Each number is 128 + 32 x the weight over the matrix's rms, rounded and kept within 0 to 255. Layers, rows and columns count from 0.

# layer 7 MLP down (transposed), 1024x256, rms 0.0526, rows 197-210, columns 0-255
[[207 104 164 120 112  86 170 142 138 126 136 132 110 146 103 110 132  94 169 116 186  66 124 120 134 103 170 155 142 149 113 100 128  70  47 105  98 110 131 142 150 139 176 149 150 149 102 147  92 118  84 144 105 136 193 158 117 145 110 171 148  94 199 152 126 173 170  98 136 165  85 105 156 189  74 140 128 154 179 119 114  98 136 122 167 138 107 157  71  77 135 152 130 126 141 130  42 146 146 128  66 158 104 158 119 181 110 152 142 137 121 177 138 183  93 137  90 136 109 142 154 107 179 170  76 118 153 153 121 186 127 175  84 125 140 130 143 149 111 130 139 153 176 126 144 174 200  56 171 206 116 116  78  96  84  94  95 150  83 141  99 110 199 109  93  94 153 217  73 172 176 170 149 118 202  77 107  94 194 137 111 134  81  77 158 131 124 129 103  58  86 197 218 156 137 168 130  95 159 176  81 124 140 125 137 169  88  93 155 164 143 172 111 140 194 127 117 112 127 151 115 127 104 173 178 139 176 123 105 133 156 148  98 180 128 118  85 210 143 152  85 108 155  99 131 125 127 170 153 128 163  89 105 140 117 109]
 [162 162 160 161 172 139  72 163 157 155 155 145 137 122  81 162  93 133 110 151 176 122 102 127 101 132  76 148 127 150 124 101 167 198 149 100 148  92 133 153 116 165 156  83 153  98 161 175 154 100  95  95 134  94 110 113 118 155 124 162 135 181 111 132 157 162  84 130 104 106 138  76 138  91 116 137 156 108 116 116 187 133 116  98 147 148 105 178 132  87  69 143 116 151 153 100 153 138 119 134  80 141 168 121 164 147 123 101  80  75 146 137 104 140 149 104 164 158  95 149 104 130  86 135 145 110  89 163  93 160 127 102 126 144 158 122 175 157 165 136 139 164 161  90 153 100 162 162 125 183 142 147 116 100 168 128 152 143 153 127 121 107 113  90 166 143 124 119 143 195 148 138 147 134 138  96 116 128 106 198  93 119 146 122  73 106 122 151 199 161  91  59  94 133 109 114 117 129 128 173 145 163 132 117 140 120  77 109 145 108 106 145 151 108 117 144 121  90 193 122 127 131 132 140 106 155 148 144 131 160 106 129 130 101 137 130 145 101  71 210  49 129 165 135 135 111 126 105 180 137 147 130 122 132 102  68]
 [144 119 126  96  80 110 176 148  84 143  70 153  81 168 113 187 101 142 136 116 213 141 122 201 163 222 109 141 148  80 176 116 188 106 105 152 139 111 126 194  99 145 113  57  96  52 147 125 115 157  92 147 126  97 103 189 138  89  89 155  78 112  48 128 168 202 139  83  74  81 151 140 118 132 102 115  94 123 122 131 106 133  98 132 142 122 135 111 156 151 177 107 129 152 132 115 114  71  75 147 135  75 139 152 107 137 173  96 147 119 134  88 104 120 125 130 189 120 115 101 117 127 189 130  57 221 145 119 129  99 123 186 124 120 116 127  73 129  99  88 132 101 123 100 146 163 118 156 146 104 120  79  85 118 153  91 100  77  94  98 163 121 134 126 175 148 185 118 111  53 105 155 195 102 195 133 148  99 151 169 101 122 131 141  73 127 137 168 187 156 115  76 122 144 178  92 154 124 116 188 163 135 190 144 128 114 170 133 150 135 100 155 129 138 129  99 120  61 168 119 155 116  79  82 160  84 149 125 138 145 114 126 139  90 142 132 166 125 124 148 137 127 144 153 168 100 159 129 146 149 125  73 157 153 135 199]
 [160  70  91 164 104 111 127 121 154 139  82 130 101 134 146 121  71 177  36 114 192 171 186 133 211  75 120 100 104 161 143 180  74 229  72 156 114 163 173 146 126 143 120 136 139  60 102 139 131 158  81 149 158 114 133  74 180 124 156  91 144 120 106 100  92 139  82 100  98 181 169 108 134  68 136 114 183 115 110 138 112 102 181 128 110 110 130  85 154 170 139 137 120 154 119 117 100  83 165  72  97 139 203 185 107 153  94 124  94 147  91 106  67 114 124 147 161 122  81 104 142 100  77  91 108 137 125 135  84 181 139 182 132 132  95 114 163  97 129  77 181 139 136  90  76  57 117 114  43 216 155 141 103 165 159 203 129 149 147 107 112 135 146 154  61 170 140 151 164 121  79 121 156  96 102  99 165 142  42 129  79 132 154 158 137 124  92  64  95 132  90 135 126 152  78 129 131 156 132 113 130 153  67 115  70 133  83 143  94  52 151 102 114 222 151 109 179 142 122 155 175 109 159  97  79  74 110 138 153 166 104 168 131  84 121 135 156 169 138 179 201 100 175 138 120  77 132 148 162 100  88 133  78 123  93 161]
 [172 119  91 166 124 145 176 131  95 148 130 103 144 178 105 105 152 115 101 183 132 146 120 108 149  98 121 141 175 134 124 160  87 122 135 112 109 112  95  35  98 177 151 185 112 135 101  79 126 175  84 144 123 129 110 117 123 116 182 104 157 172 157 172 149 120 148 146 143  62 150 122  90 150 176  71  78 146 104  51  69 130 124  75  77 101 129 100 131 148 136  93 140 148 131 117 104 133 119 128 143 135 131 121 167 156  67 114 124 132 149  58 116 125 148  57 163 155 163 156 164 126 142 176 120 110 135  93 149  95 137 107 143 133  97  64 124  75 108 109 152 143 116 113 117  65 141 139 147 136  98  94 132 121 130 146 146 139 123 121 170 129 125 143 154 139 146  93  93 128 103 148 129 134 153 142 162 169 128  91 136 170 119 121 115 125 175  68 156  77 104 169 119 128  94 129 119 115  93  39 186 133 122 120 109 156 110 194 159 153 118 153 135 114  85 153  58 144 157 137  82 117  93 185 155 131 132 130 142 116  91 171 121 130 142 142  93 206 140  99 133 163 163 107 207  85 106 144 150 183 138 153 116 107 166 110]
 [173 124 123 136  91 139  81 119 162 130 104 142 128  95 129 118 120 143 140  90  83 118 147 117  91 131 197 119 130 107  91  84 132 146 110 104 158 131 119  88  76 145 169 126  48 135  97  89 126 174 133 117 122 110 175  83 104 130 136 147 116  95 153  91 126 161 123  57  99 113  93 151 164 172  22 176  58  55 141 102 161 154 107 117 119 173 115  96 113 160 128 139  97 165 123 142  96 139 107  78 125  81 110 163  59 160 106 139  94 118 137  95  83 157 139 160  49 168 117 167 116  87 118 119 108  95  70 119 116 156 136 106 141 102  96 146 137 158  76 100 146 152 103 105 109 143 131 121 114 122 112  89  87 134 106 105 115 172  91  94 100 140 103 172 155 115 147 136  87 131 122  90  80  92 119 144 171  91  77  80  84 154  88 131 121 107 101 205 143 157 155 128  58 186  97 167 134  64  65 116  86 129 181 162 110 198 126 129 132 154 156 109 107  88 180 122 124 122 130 143 110 116 128 171 151 174 103 136  83  87 133 100 140  96 183 101 165 160 146 160 117 121 136 108 127 122  72  82 140 150 122 141 154 139  62 126]
 [182 107 163 101 107 118 142 105 109 122  66 137 125 139 168 102 133 107 105 125 113 103 166 119 158 104 108 148  73 123 172 124 138 123 110 105  88 183  87 132 131 129 145 118 136  76 107 142 127 126 108 148 130 133 127 141 128 176 187 131 119 176 123 132  89  97 116 112 155 100 105 158 138 132 146 134 123 152 167  93 134 154  95 163 166  84 132 107  97 151 139  66 131 170 148 121 134 161 134 115  86  98 137 127 109 106 130  98 143 119  77 115 161 118  94 120 182 145 115 126 164  83 122 134 165 145  99 157 134 123 139 158 115 101 115 113 174 118 151 140 138 126 109 159 109 116  84 111 180 137 163  94  95 146 144 177  98  75 140 142 118 128  57 138 116 108 209 105 158 131 108 188 110 154  84 121 116 142 183 138 109 126  85 122 144  85 176 185  95  89 138  83 127 150 152 152 171 161 171 139  93 105 144  93 154 155  91 102 122  77  65  65 125 166 108  78  89  80 141  53 109 130 154 173  83  98 185 147 140  76  59 120 129 109 162 129 137 154  80 152 159  86 174 129 148  83 154 152  94 161 161 116 106 112 123 160]
 [117  77 141 110 175 133 140 183 105 120 169 137 143 167 146 148 146  91 172 110  91 143 110 158 116 141 112 127  91 127 142 104 129  94 147 171  91 133 130  97 131 137 111 133 146 144  99  66 113  62  47 145 133 117 132 124  91 111 106 162 110 118 116  86 143  98 198  83 109 166  75 106 110 103 189 142 176 176 153  97  71 181 134  99 119  82 161  89 129 149 117 166 162  87 109 122 202 105 171 168 157 164 124  81 150  99  88 133 149 129 132  84  92 112  98 124 160 159 121 144  76 117  84 130 124 137 182 130 120 120 159 218 172 154 127 176 170 102 151 149  96 143 123 144 106 188 119 158 149 161 107 145  75 140 124 126 171 117 120  65 111 181 134  86 116 146 201  86 155  93 152  84 144 141  92 173  70 141 112 129 136 116 167  90  94  89  54  84 126 125 144 127 120 103 133 106 115 170 133 112 129 121 144 128  86  88 141 140  93  78 167  59 205  98 158 131  90 102 115 119 138 164  78 137 246  89 181 122 120 123  82  92 130 147 119  94 137 175 132 133 170 104 138 137 192 130  83 112 116 134 118 127 148 130 121 125]
 [120 195  81 130 175 126 155 213 103 124 158 148 223 159 188  85 129 128 179 112 100 125 196  98 132 153 168 148 127 169 226 187 183 136 112 112 184 116 139 140 167 151  84 123 182 161 152 106 156  96  37  95  83 139 118 148 112 201 255 207 114 122 110  86 147  88 188 145 151 132 146  85 121 124  63 139 167 183 151  88 166 149 124 233  92 157 124 134 167 126 129 193  93  63 144 138 112  36 153 174 170  77  63 147  51 176 153 155 180  77 139 116 174  57 222 113 125 101 154 110 167  83 110 107 118 182 170 183 124 176 163  77 127 133  77  86 139  82  57 172 119  61 153 106 124 137 189 169 100  93 177  76 179 113 154 116 116 186 132 168  99  70  74 171  89  44  77 192 103 158 213 162 131 157 127  74 111 139 153  93 150 171 140 103 166 224 155 128 117 107  87 191 230  97 171 150  69 129 130 110  98 121  80 165 144 202  65 134 137  79 134  67 148 172 162 159 144 160 135  93  91  46 190 162 182  95 102  96 121 140 203 157 106 123 120 165 191 102  78  75 196   0  50 209 150 161  90 168  89 106  93  35 167 124 184 191]
 [110 146 102 140  87 216 117  99 195 165 100 107 110 109 155 141 146 103  95 120 133 116 160 147 162 146  70 104  97 132 112 114 125 119 128 144 112 145 124  96 105 130   4 150 138 177 155 109 170 157 181 111 110 178 138  78 125 108 151  98 157 160 177 193 168 141 197  91 110  77 153 142 133 127 108 140 175 161  86 141 116  78 115 208 118 105 167  87 132 114 152 142 185 132 151  78  84 114 144 110 139 107  90 176  91 150 144 134 168  97 187  96 133 146 148 105 158  93 124 148 156  82 116  95 117  73  92 122 166 145 114 143 213 130 123 136 134 135 159 100 103 195 146 159 178 114 128 136  35  87 102 123 127 137  75 137 141 130 134  94  72 150 171  94 105 176 172 111 163 114 180 134 130 126  89 121 101 112 142 143 180 197 104  81 121 131 155 126 130 145 151 144 105 129 153 144 144 117 131 147 153 132 111 109  80 109 212 156 145  67 176 149  80 139 152 117 139  87 130  88 130 143  91 104  84 137 186 119 175  84 108 120 124 136  77 110 119  64  96  73 147 173 164 116 141 108 141  97 168  54 115 151 153  70 166 129]
 [141 115  95 155  87 155 128  89 108  86  89 107 125  95 113 137  77 130 192 122 143  78 146 186 187 168 140 123 120 158  94  88 130 142  66 142 151 130 131 100 156 144 111 144 119 115 118 109 149 147  57 113 101 104 167 110  96 126 144 102 153 141 148 152 176 102 151 163 183 147 155 110  52 151 121 127  95  81 140 105  85 177 143 125  87 120 163 136 120 158 118 147 145 155  97 133 120 115 153 127 157  90 109 157 159 165 122 109  79 102 122 106 135 109 163 135 143  74 158 159 101 154 139 148 156 140  80 162  91 126 164 149 132 110 137 177 173  83  96 130 120 116  93  78 112 151  76 131 121 121 169 152 169 168 163 134 137 131 142 129  94 111 180 117 115  86 113 140 104 130 128  72  69 193 150 110  61 175  97 130  79  92  80  74 102 125 152 120  72 153  85  96  97 121 140 111  71  87 151 146 164 113 160 165 143 124 182 105 123 114  57 146 133 136 127 103 163 156 166 158 170  46 122 133 142 167  92 117 138 170 141 105 118  76 179 149 131 150 122 129 180  91 134 205 160 120  70 143 135 135 110 164 141 116 111 137]
 [ 88 207 139 144 102  37 120 127  90 112 137  81  89  89  29 136 102  81 154 142 169 138 164 158 112 113 104 105 134 131 119 120 111 156 158 139 173 106 107 116 116 118 150  73 114  89 153  82 130 104 153 175 125 113  91  98 102 159 138 174 123 103 167 135  99 106  91 135 165 114 117 139 109 111  91 139 133 155 131 112 119  78 124 182 144 141 142 139  90 179 100 172  71  97 148 144 120 139  49 144 126  90 198 125 133 167 123  74 169 155 139 187 163 162 150  81 126 125 169 141 141 199 102 109 126 207 126 124  93 143 171  83 136 120 153 133  66 129 123 118 121 160 139 115 124  80 136 132 158 170 130 166 155 130 154 121 111 137 147 108 137  85 104 122 136  90 160 144 183 121 151 165  89 101 151 120  99 134 112  89  97  84 106 195 108 168 111 147  95 188 181  92 198 141 117 112 153 100 100 105  76 110 136  96 151 136 145  87 106 153  87 144 116 100 110 151 146 134 118 105 119 106 123 192 145 132 126 196 119 115 124 129 175 115 152 132 117 144 119 167 142 117 122  63 133 131  91 109 132 130 101 135 134 142 127 126]
 [ 85  71 146  94 110 101 132 149  63 149  76 113 127 118 143 153 179 169 196 140 107 109 149 106 140  94 113 144  40 121 164 124 110 133 137 111 134 145 101 138 135 132  75 140 136 112 112 110 116 121 126 169 142 196 145 113 103 217 177  83 147 168  50 151  97 177 179 171 106 120 113 112  69 155 135 137  80 167  75  85 155 128 158  88 136  94 151  99 132 189  73 151 213  75  90 128 126 121 179  88 134 115  67 172 105 161 110 181  96 130 101 164 154 143 142 126 143 132 135 130 136 134  92 108  85 125  87 186  59 124 127  96  95 144 133 135 136 121 124 198  79 220 141  93 148 113 127 139 225 187 108 128 131  99 152  89 146 120 120 106 131  79 167 102 118  92  67 133 109 145 129  46  83 148 137 140 169 132 180 169  82 179  93 120 186 191 148 178 156 157 127  94 198 165 112  93  91  79 179 108 129 115 116 142 125 128 118 142  81 180 171 114  93 116 151 172  68  74 110 190  72 171 106 145 127 134 136 150  99 155 107 119  98 137 147 124  84 105 154 109  88 104 132 200 123 139  66 141 207 127 167 128 154  74 117 140]
 [ 98 148 129 132 161  99 168 161 138 107  48 172 198 120 132 121 176 153 155 104  78 149 126 127 163 108 134 103 122 117 110  96 141  59  95 176 155 118 169 202 120 148 145 108 158 119 167 189 181 100  98 142 148 129 106 160  99 143 164  82 115 161 170 140 172 147 116 138 150 101 138 174 132 111 163 108 116  57 102 158 110 163 146 151 135 107  96 115 157 113 125 149 150 119 128 111 152 154 134 125 146 139  98 119 136  23 180 113 113 152 172 154 165 147 159 110 160 188 132 118 122 127  99 132 182 128 159 142 150  65 115 128 115  98  99 151 122 190 115 153 111 128 115 116  85 174 149 125 130 100 118 131 151 135  92 129 132 157 144 128 113 113 172 147  98 147 113 135 145  43 135 203 120 103 170 115 158  93 129 146 172  93 140 127 118  88 153 123  99  87  97 138 127 152  83  94 131 117 109 172 147 163 144 150 124 150 103 114 148 144 161 150 150 111 163 140  91 148 199 126  75 195 103  98 151 148 101 120 126 134 157 110 129 114  85  73 119 144  55 152  76 141 151 215 133 128 136 133 106 127 118 117  80 164 106 144]]
# layer 7 MLP up, 1024x256, rms 0.0526, rows 198-210, columns 0-255
[[111 126  70 127 107 171 128 108 135  55 177 136 101 152 160 140 147 104 135  76  80 156 131  91 197 187 168 101 117 155 108 191 136 144 111 104  95 119 155  97 125  88 108 110  76 148  98 132 102 196 109 127  81 115 135 124 160 164 113 121 118 122 113 126 154 138 102 138 146 126 161 135 146 127 127 116  85  96 102 157 159  93 109  76 166 144 114 159 109 173 144 135 116 175 109 130 151 147 150 130  82 119 160 157  83 118 104 127 133 201 185 132 202 142 155 173 136 167 100 125 148 107 159 148 142 170 122 137 150 105 127 103 137 155 148 132 151 148 172 150 109 148  49 116 130 117 130 114 140 130 130  86 139 179  79 156 138  92  82 101 121 136  87 129 168 131 155 117 156 125 208 131  97 130  95 160 138 136 192 144 109 108 146 111 154 166 179 131 148 149 133 143 182 101 138 122 100  99 119 115 109 157 105 185 109 109 122 144 157 136 120  68 210  93 140 128  76 169  54 165 113 125 145 148 135 115 109 126 150 143  97 116  93 109 142 134 180 122 167  99 129  90 143 107 108  86 150  56 178 123 125 165 124  97 139 140]
 [176  82 151 132 124 122 127 110 102  85 107 121 197 160 145 102 117 105 166 132 153 199 129 134 168 150 172  81  81 149 158 102 126  93 106  72 101 183 115 135 133 180 134  82 135 121 120 167 128 117 101 168 115 197 109  75  94 153 114 165 133 142 206 128 118  78 128 130  90 157 141 149 155 111 186 116 134  86 114 130 106 125  94 132  90 137 158 126 136 129 144 143 159 161 120 115  83 117 147 132 130 142  71  92 170  35  99  84 131  98  56  99 118  54 141 166  74 175 125 171 132  89 160 139 169  68 127 141 116  84 153 100  63  88 113 151 162 126 166 130  71 123 144 146  48 154  52 187 103 142 164 150 120 151 139 105 186 189 147  81 145 150 184 161 116 125 132 143 146 109 132 113  80 101 111 106 135 121 125 188 148 110 131 131  94 163 118 121 187 105 113 151 124 159 149 113 136 139 155  95 173 103 149 150 149 159 137 144 148  75 111 144 152  94  87 150  99  95 164 110  83 157 168 139  90  93 146 125 184 165 139 160 138 159 125 119  94 177 118  90 102 181 111 164 128 134 115 122 123 117 126 119 168 148 109 112]
 [157 126 137 134 103 111 149 126 146 153 140 137 177 145 126 119 164 126 143  94 173  93 114 138 156 131 114 144 141 107  67 148 223 128 100 111 170  68  51 176 128 131 159 159  73 127 147 113 152 121  97 177 122  90 131  91 101 166  96 137 122 171 125  24 141  87 131 159  86 104 164 110 149 161  93 123 165 145 109 162 103  96 161  84 131 145 103 183 157 141 154 124 158 144 150  94  89 156 171  84 131 167  90 113  83  80 105 106 126 103  83 119 119 159  72 138 118 145  97 128 151  97  95 125  91 143 126 165  95  90 134 133 118 130 130 143 110 124 169  87  98 134 157 128  92 119 142 145 135 151 161 144 114 105 101 220 114 106 149 185 210 133 150 156 135 154 164  93  91 132 109  98 138  77 181 111 143  99 110 107  95 113 142  78 159 113 160 136 167 119 154 138  88 154 108 143 122 163 133  97 166 108 137 161 170 137 139 164  97 115 154 162 166 176 151 174 140  83 124 106  86 117 150 151 143 115  99 159 121 142 137 186  91 106 102 134 128 148 158 193 113  84  80 156 207 185 163  88 156 104 140 101 103 107 143 147]
 [151  98 170 145 126  92  23 120 101 143 116  96 132 133 107 196 104 107  81 145 141 111 102 134 181 115 146  77  68 151 132  75 120 156 156 133 128  94 131 180 104 164 122 111 173 149  90 126 189 149 100 140 135 133 106 126 157 175  72 118  92 158  86 174 183 146 151  97 129 130 136  76  87  95 164 135 176 126  90 149 123 163 128 157 147 157  83 124 158  98 108 123 122  86  48 172 187 145  95 171 101 125 112 161 120 189 126 116 133 102 182 168 132 137 127 157 132  96  98 113  82 172 149 114 195 141 195  83 109 146 163 138 115  67 179 135 140 147 120 137 112 107 167 148 114 153 133 104 108 113 122 139 103 109 128 115 148  47 149 165 144 170 141 111 182 157 150 108 115 121 203 134  95 116 166 156 135 145 142 160 127  79 101 143 116 110 153 121 161  83 118  97 120 131 104 123 118  74 129  98 146 152 142 149 104 101 163  90 156 135 100 156 146 133 170 108 113 124 145 120 143 100 111 126 113 121 166 120 122 122 115 122 127  98 142  83 170  52  55 152 145 125 113 128  97  97 137 107 145 135 153 104 174 206 185 139]
 [145 171 102 134 120  92 103 138 121 174  97 118 149 123 120 100 124 143 122  99 149  74 195 153 136 196 156 131  82  87 146 155 135 136 149  93 148 118 175 156 125 170 144  89 129  98  67 123 152 152 116  96 142 138  68 143 107 135 189 125 163 141 177 162 139 149 133 114 105 122 126  99 142  92 145 116 127 102 129 182 112 113 161 175 148 120 140 103 197 161 140 106 141 141 178  84 104 144  77 119 126 139 132 168 136 191 176  79 150 181 145 160  95 113 125  74 142 137 141 106 114 104 104  54 148 125 134 128  98 109 113 101  99 112 141 153 104 212  98 104  91 123 148 135 167 113 125  82  89  97 138 119 100  98 163 103  98 140 106 146 137 129 134 113 122  99 119 145 146 138 118  85 136 135 170 153  84  90  88 111 125 129 110 159  87  95 156 130 101 120  49 170 106 169 123 155 132 141 180 140 109 177 122 157  74 203 134  84 149 152 176 159 120 152 129 122 114 174 143  91 111 114 126 135 115  77 111 160 123 168 118 134 122 191 106 109  71 162 140 102 153 143  70 145 135  53 150 145 133 149 165 166 131 113 160 147]
 [119 118  70 147 157 150 156 128 114 132 121  75 115 150 136 131 110 119 130 149 175 122 137 116  91 128 119 111 133 140 128 145  80 106 106 134  68 125 129 117 108 112 158  63 135 131 172 184 147 128 177  69 138 180 113 187 166  89  94  87 158 144 154 136  34 107  92 130 143 149  96 136 154 133 137 111  96 150 154  94 126 164 139 143 123 152  80 117 123 104 154 106 128 114 132 154 138 109 171  69 155 124  90 149 113 125 146 141 131 134 108 114  71 136 145 127  98  61 145 145 128 149 150 149  92 107 177 103 142 107 145 119  78  97 106  79 130 113 123 150 104 133  97 151 136 137 167 118  73 146  84 171 163 134  91 110 115 151 159 114 134 176 130 112 130 168 128 153 114 133 168  74 165 148  90  91 114 106  95  90 109 167  91 112  84  84  97 103 180  98 117 117 101 113 128 114 128 155 111 133 137 120 126 157 123 142 134 133 167 165 147 131 133 157 188 115 168 127 205 167 180 127  92 126 141 164 123 133 133 150 140 124 154 138 107 108 139  85 167 161 106 144 103 191 151 171 139 102 132 140 167 123 115  88 122 132]
 [137 207 152 183 112  94 147 170 105 117 187 161 159 173 110 110 135 153 215 113 187 148 143 179 127 104 119 126  94 129  87 121 104 113 111  61 103 140 136 159 143 117 107  57 168  85 115 187 152 104 164 111  99 179  79 171  92 130 111 133 130 117 149 166 109 138  83 108 106 165 135 169 106  81  86  73 104 113 116 197 122 145 158 161 176  89 131 147 103 160 139 123 188 121 112 180  88 135  94 129 171  75 145 137 158 194 176 163 152 149 142 104 154  52 105  98 152 147 172 124 120 154 151 155 159 167 174  90 160 122 170 138 136  58 144 139 123 148 135  95 131  74 128 105  76 190 117 115  85 105  75 150  74 163  97 133  81  64 136 150 126 182 183 107 112 139 138 139 114 117 137 142  96  79 145 102 105  78  99 171 182  91 101 165 168 126 113 170 136  96 159 191  89 129 110 121  94  98 103 149 164 121 181 113  76 114 115 137 139  76 107 139  94 152 107 175 109 105 137 164 177 141  90 148 113 110 109 105 167 165  82 164 115  78 113  71  99 148 127 126 102 119  90 143 143 117 157 118 148 133 167 107 115 141 160 124]
 [135 193  70 103 153  81 133 159 120 118 220 154 229 130 211 132  93 158 210 106 148 197 197 132 255 149  97 173  56  33 193 187 151 160  84 133 132 130 190  42  88  73  60 123 143 168  90 151 144 142  28 106  39 140  95 157 103 229 255 191  99 164 103  85 142 138 119 212 117 139 171  93  85 148  88 145 201 213 116 122 173 107 167 190 102 134 190  97 111 136 109 121 112  96 177 230 106  80 155 207 198 157 120  81  35 144  79 119 230 119 131 136 148  98 226 122 117  86 181  92 144 139 105  79   0 160 175  57 184  57 220  27 167 151 127 143 145  12 115 146 123  45 174  78 187 193 147 152 133  84 131  44 206  93 133  85 177 173 130 153 114 113 147 105 128 117  24 155  81 172 205 146 149 155 179   8 163  14 192  56  97  38 183  42 108 154 139 102 151  99  73 186 166 118 248  82 142 102 135  72 213  33  87 110 217 176  48 193  92   5  76 136 151 113 210 154 181 175 122  97  96  12 206 117 156 188 107  66  75 117 179 142  87 154 179 129 182  98  97  72 255   0  97 139  79 207 123 159  92  80 165  36 167 111 255 240]
 [113 161 119  72 112 100 123 133 166 141  89 174 170 121  83 106 156 103 186  78 106 167 128 159 196 118 148 127  79 155  99 173 102  86  90 106  68 128 147 174 146  92 102  78 161 145 148 134 140 114 137 123 150 162 130 109 105 111  80  86 124 102 194  70  41 153  54  91  86 144 184 167 115 124 158 140 118 105 102 161 140 161  90  97 114 130 163 163 151 150 109 118 190 119 112 126 122 104 155 111  85  42  94 126 109 170 147 118 159 146 120 131 130 108 156  85  91 118  47 148 106 129 164 156 206 180 195 105 119  91 156 154  89 131  95 181 176  89 112 125 166  98 169 128 146  89 138 125 111 110 136 143  98 116 114 167 135 159 175 177 139 142 161 126 185 105 202 169 133  86 155  90 101 100 183 163 103 143 134 160 136 139 106  88 155 106 144 100 135  90 161 114 118 146 114  64 109 149  86 124 130 191 165 124 195 141 135 141 206 117 173 123 120 103 109 131 103 102  93 174 122 112  94 146 146  87 124 107 153  98 126 134 108 145 152 122  58 110 138  97 107 120 127  87 123 132  72 107  93  29 109 117 152 141 217 132]
 [142  86 145 100 122  78 120 127 175  71 144 128 121 166 132  99 146 105 161 125 150 168 132  68  74 120 125 112 208 136 194  34 154 169 132 132 150 191 110 145  69  93 148 162 121 106 126 190 110  69 149 121 125  76 143 140 129 121 115 165 129  80 162  75 113 144 151 103  80 113 149 139 160 186 111 154 144 174 140 179 159 100  65 144 175 186 174 175  80 131 138 134  91 189 154 120 129 106 145  88  75 149 128 151  54 141 123 146 185 105 115 110 128 182 102  87 158  81  84  89 123  64 137 112 123 145 151 110 134 133 153 146 184 129 110 161 165 174 186 134 134 106 113 127 156 121 165 139 124 103 141  74 112 140  73 112 134 109 117 130 147 124 151  86 152 110 145 145 105  75 140 122 150  95  72 132 116 181 211 124 138 152 140  99 140  91 118 133 139 100 181  84 115 120 168 137 128 220 125 146 142 122  77 152  96 116 140 135  37 188  90 129  64 195 121 103 108 107 115 126  81 162 118 137 100 128 159  99 160 101  92 125 150 188 129 118 164  91 141 144 101  73 152 119 132 164 150 117 173 127 119 122 112 105 158  94]
 [134  98 179 122 130 149 103 142  77 160  96 169 128 137  66 113 161 140 128 161 146 147 182 156 172 136 132 144 111 135 156 160 133 127 109 136 110 134 132 118  93 140 122 157 167 142 116 152  86 144  92 128 161  83  82 115 135 129 189 146 198 107 164 142 154 108 114 169 113 121 149 124 147 141 157 120 116  86 130 138 149 121 130 214  94  98 138 173  96  73 154  99 190 176 107 163 122  46 121 132 151 108 117 147 130 101 124 149 151 164 156  90 108  83 145 122 127 139 147 126  89 138 121 124 187  86 130 129 117 124 126  93 110 137  66  95 135 156 129 160 137  98  88  90 164 110 150 108 157 120  32 111 132 141 129 127  89 150 161 118 208 106  81 126 114 179 111 122 158 126 138 157 121 147 126 129  94 156 142 176 160 130 132 109 172  49 110 134 185 138 169 114 101 158 126 197 190 123 124 165 149  98 170 148 137  73 126 114  81  98 185 174 143 149  88  98 182 141 168 122  94 156  76 102 136 131 103 114  55 117 154 111 114 110 177  77 161 212 182 134  94 114  89 121 133 124 126 151 142  74 131 102 117 153 108 133]
 [164  72 203  86 218 171 114  90 123 191 116  84 165  88 122  64 174 114 172 132 166  89 169  73 214 108 128 111 127 151  30  93 166  96  66 160 118  69 139  73  84 150 140 160 143 120  93 178 105  78 139 117  99 117 110 171 134 113 131 155 159 120 140 118 133 130 119 156 134 145 152 105 166 168  93 124 147 150 142 134 174  98 111 129 108 127 127 193 137  93 189 130 159  59 129 118 121 122 149 141  99 101 163 106 115 237 112 172 143 167 154 155 140 105 174 103 165 128 132 181  94  72  70 132  83 134 132 181 187 112 168  63 115 203 176  73  84 131 113 101 110  82  99 164 162 136 117 104 113 142 103 130 156 119 139 170  95  65 114 105 162  89  93  86 137 167 128 187 105 131 120 116 107 149 119  78 151 174 100 130 144 151 149 111  99 202 168  95 115 107 155 154  97 159 127 119  79 100 150 177 132 104 159 122 145 122  89 185 104 138 116  89 157 177 148  87  90 123 151 210 135 126 128  80 146 111  64 202 187 167 100 120 167 133 134 130 129 114 118 148 103 124  37  92 188 112 127 122 169 115 156 149 125 160 135  87]
 [ 99 153 140  83 113 121 143 109 172 112 176 102  75 182 107 147 166 146  96  98 146 144 150 119  79  96 107  81 133 159 131  97 181 136  87  81 127 141 153 138 131 175 119 129 141 121 127 133  71 138 103 118  96 140  82 133 112 170 160  66 127  54 153 120 129 140 137 146 147 120 154 131  79 137 132 166 116 159 133 101 103 162 110 134 115 167 142 188 128 152 144 145 128 163  89 147  97 110 105 135  98 152 125 117 101  91  62  96 197 149  80  65  72 101  87 139  67 135 138 166 188 105 168 114 162 174 155 170 131 128  84 157 139 159 127 166 109 134  82 106 140 137 112 135 130 147 145 172 134 101 161  87 125 132 154 140 116 134 124  56 110 201  96 135 101  69 150 126 109  94 107 116 128 125 122  91 164 142 160 136 137 108 122 140 113 116 153 147 171  89  96 135 150 153 178 110 112  89 135 131  91 159 105 156 161 129 101 104 128 139 112 157 110 100 131 155 195  88 131  76 164 183 196 160 150 148 109 180 135  74 139 138 140 187 100 168 174 148 218 139 163 148  81  71 155  92 130 125 214 111 151 158 163 138 100 115]]